Weights of a small GPT-style language model, trained from scratch on English Wikipedia: no biases in attention or MLP.
Each number is 128 + 32 x the weight over the matrix's rms, rounded and kept within 0 to 255. Layers, rows and columns count from 0. Numbers have three digits each.

# q: layer 8 attention query, 64x64, rms 0.205, rows 0-19, columns 0-63
# k: layer 8 attention key, 64x64, rms 0.194, rows 0-19, columns 0-63
q0:132155091141075118116142156106138101154113136069159161093163140104095172110117120067195140169152116146129148156069222122108122050104174097161090074089172129164149090183141166176141108113115034
k0:121134134137123120117135146107132126116118141112136132114101124125155110129106129130121133121137132114131119105122117151130123134101118134141159119132115096154100130131117126113132142119093114
q1:221163131100146120152149131173090132095166139141107104118081113123159082169123144181078104131136116087091048130209132091161083151154134091116140200145067101165154098095110132130125104158128174
k1:110128184173134150116142097189142119172147137142092148124112111114118089124150157127134154084098133119113123148131134156089134106137129107149141120111110114118129173126135136118176102111110102
q2:134120103143126101133143123108115160107106122124090098149126150112129137137130149123156145105129132112126114124124118119152148139151153130129122138141131128118159111114127133108144118141152130
k2:111147117163126132143127139143114127150130113112125132113139111111114144146193121118122137091138107144142144117106149150126132127135120125106140123136131113134153131100134121128143129097151111
q3:136140132146094129130132128104139135097088140141141137099126146119142133107170122139152165120157116107130089125125150112163150116150127117124099138152164112115145130149110127144161150124107119
k3:126153104132120135131115112118099128104148130114139123122118152147127135113131120133133131140116137131136133100149139121114132140126134127119120129124166131114128107139148105123115124113125124
q4:153138153122126150125112136125125125111113142110139154101153089146131143153118137098148164152125160147128103144113159137161110136126141135139120133132149127138136108148120139136100125122106095
k4:143145114104108109126123109129143134145097117128105132105132136130132137127115132151160131113140128142137160125126135106119135126155122115141155149127131129116124122090104147137139141145151158
q5:130088131127114133141152102130135115150141100127117127125096133129144146108127115152099132111117152137136124138147113136105121136100126157128123138121149145144144133108152121117155118120142138
k5:126167111137102121128136128129126137118134123114105120126120151131146116112111144139143116109118144114114124137120131121126135127116121123131127116120143093109146124145126122128139133136120114
q6:115122121147160096159110093103110150154106136138100107141138146144115122165091132106131142129127140104160143135163102132134110137131118127130120108145123165127122124115140163136179101126150093
k6:125114139135131137122143155142125125118113140166116106156111122109105144123102114102119141101125128095120120135141095126135122122120124154118095132127104150132135148146092106121126133127127127
q7:150155109114147105137125155147130121103144140110117098149151144148091110172121155123133118112126162128100158148117146114101110080124148165131137125092065117108141135103137130126055127107113116
k7:106132136128140113134132156135110118110145122123142137126135123136090115131120110118137127126137129117131140138139135133147127134134125109125143131118122093118131128105134141127113130129125140
q8:091137054127165058108073168127114142139121101148156126182159153129092096104147137097135165125101072104140184106150077131142172127096152120139121092182132115155105177145138171149174144085172097
k8:120136103128140115152129129129081105120107118150154110143130127133150121139097093144129129128133131138130145113146121139127170108140148112108115122110111101122132150117141127134125104122137115
q9:150131150153157105232101093124128173161121153153093074133156180118061183208079108097084130145165113109109072130185127057081089114163156060087180149187114131106138063128137181096180094162096158
k9:120090099117157087139131110153085112132094109145183127138126136133107139159127107138083123143117116134096133155138113137120126112193132103111095120130128124123139141109126116135145132121123123
q10:147144177081090174127171172158090142128175107118116151097082072095168146106124097166145134116093148152142110142140148139127096080133091127130150158046113117135133094112126087114074144170077143
k10:142149101165135150148104148159090105121050091179175100106134104079165119141064106151103179128102136153096154118150147117127162121134121106168084069095120067118142125093085120126119130182143119
q11:103183125174135175138131054085169165114116141216078136161024072118191126151111155112158093152129133143164114132161105201233135216210123199146119154093140110149143154159116103146098109170181100
k11:178188134088064181121167125124217169107141202137001075183118100104255100061057150154220179070182137122237137058134140179105182116036113183129197199136064119134104205140134165114121121175166093
q12:146079081168170123125209100123082098082124133040001087088196171150141108115079119123095230158077186097182156128103114143184137154142143087117042099086128160091152081194144091156091139132114093
k12:138000170206041101105116235044110122062122152176000116182094169186144025072000000070158041102021170074097066077174021000109143120066158193183000145068228092086131063255160169180059153077001193
q13:117141146147128175132123187100146171130097153167106191103154051110084163136105092133110146088158180160204133163116103102030158157172143135159191046114171132134184150109134085062070075049118081
k13:064182207255093227143159217091076044154167112184101150130114066018046039102187137150042228041255103156141153127058124137179150169005150121161225026163095000169105000105169127065137055000090005
q14:079142085118080101127122137077160064165106136155130139166133121118115151128145151080159217151123085119094145170115180170104102085119128127182073182096174137149141165097138164068131140118079109
k14:150041230131095063111123042237154130238183155255081140118162020055071010206143101124243255048032115046011181217082251207089098078174144028188138138031143063077158255054088078061255166161218089
q15:086085083216147172154058141129176152184141085150074093081067175175115142145098163149147197179115104152174134123058124195149166076138162096170065178094117164072141157104122139141076155076098238
k15:101149146255044255149190190255161104140177094255000159200191151205126053014070113177255120119043129178141093205172190000000247076255170125141050226022161255000112185159178205190185048128231239
q16:158183153144165150153127136132089142105148152201149170115126068156189083138112163191092064159147123090137120107189069140139064203127088110104113161124103110150071152133095077106123141129155151
k16:129127145159121110122135108146126149133115129149085138100135132135129119125137139136158111120109115144105147155127123123096126120141120105137118137114123127114120140129130155137144121136118141
q17:151116170116108117130122122110186064117114148062140122132169137120155139110147120112118138115115147131112114121129154075121165120134137110104129097162171152084147146154148135084132127104113141
k17:146107156166101165137137164129129113112141113184118124145149107080139114087111124134156165122181103142166137157109133129153138127100117121126122144137090160126111102111104144124143101108190117
q18:141112136131093142099153103100142148089109132127164142098117169102113136100166143099156123131155124132122122124095160118098157133129147115135121112103137127134128144133140155152124122126104111
k18:131128109105145143140139125137115117134157137131156122154123133141141130123110135125123119140108132138133120113144123133133116134122135135132122117115129129108125137134148106122116112118129114
q19:145131121117109135143135151117150136141121126117150160145165141124115129117150151122165100152124132128130131125095146125140115109111119120128122097106150119130128121114141122111112134110148106
k19:142108134117121130119118104135127143138118147123106139156112163141130141125120134144106119127102151149115116100152115130116141116150105135117113143130157146137135135149126138144104138140106136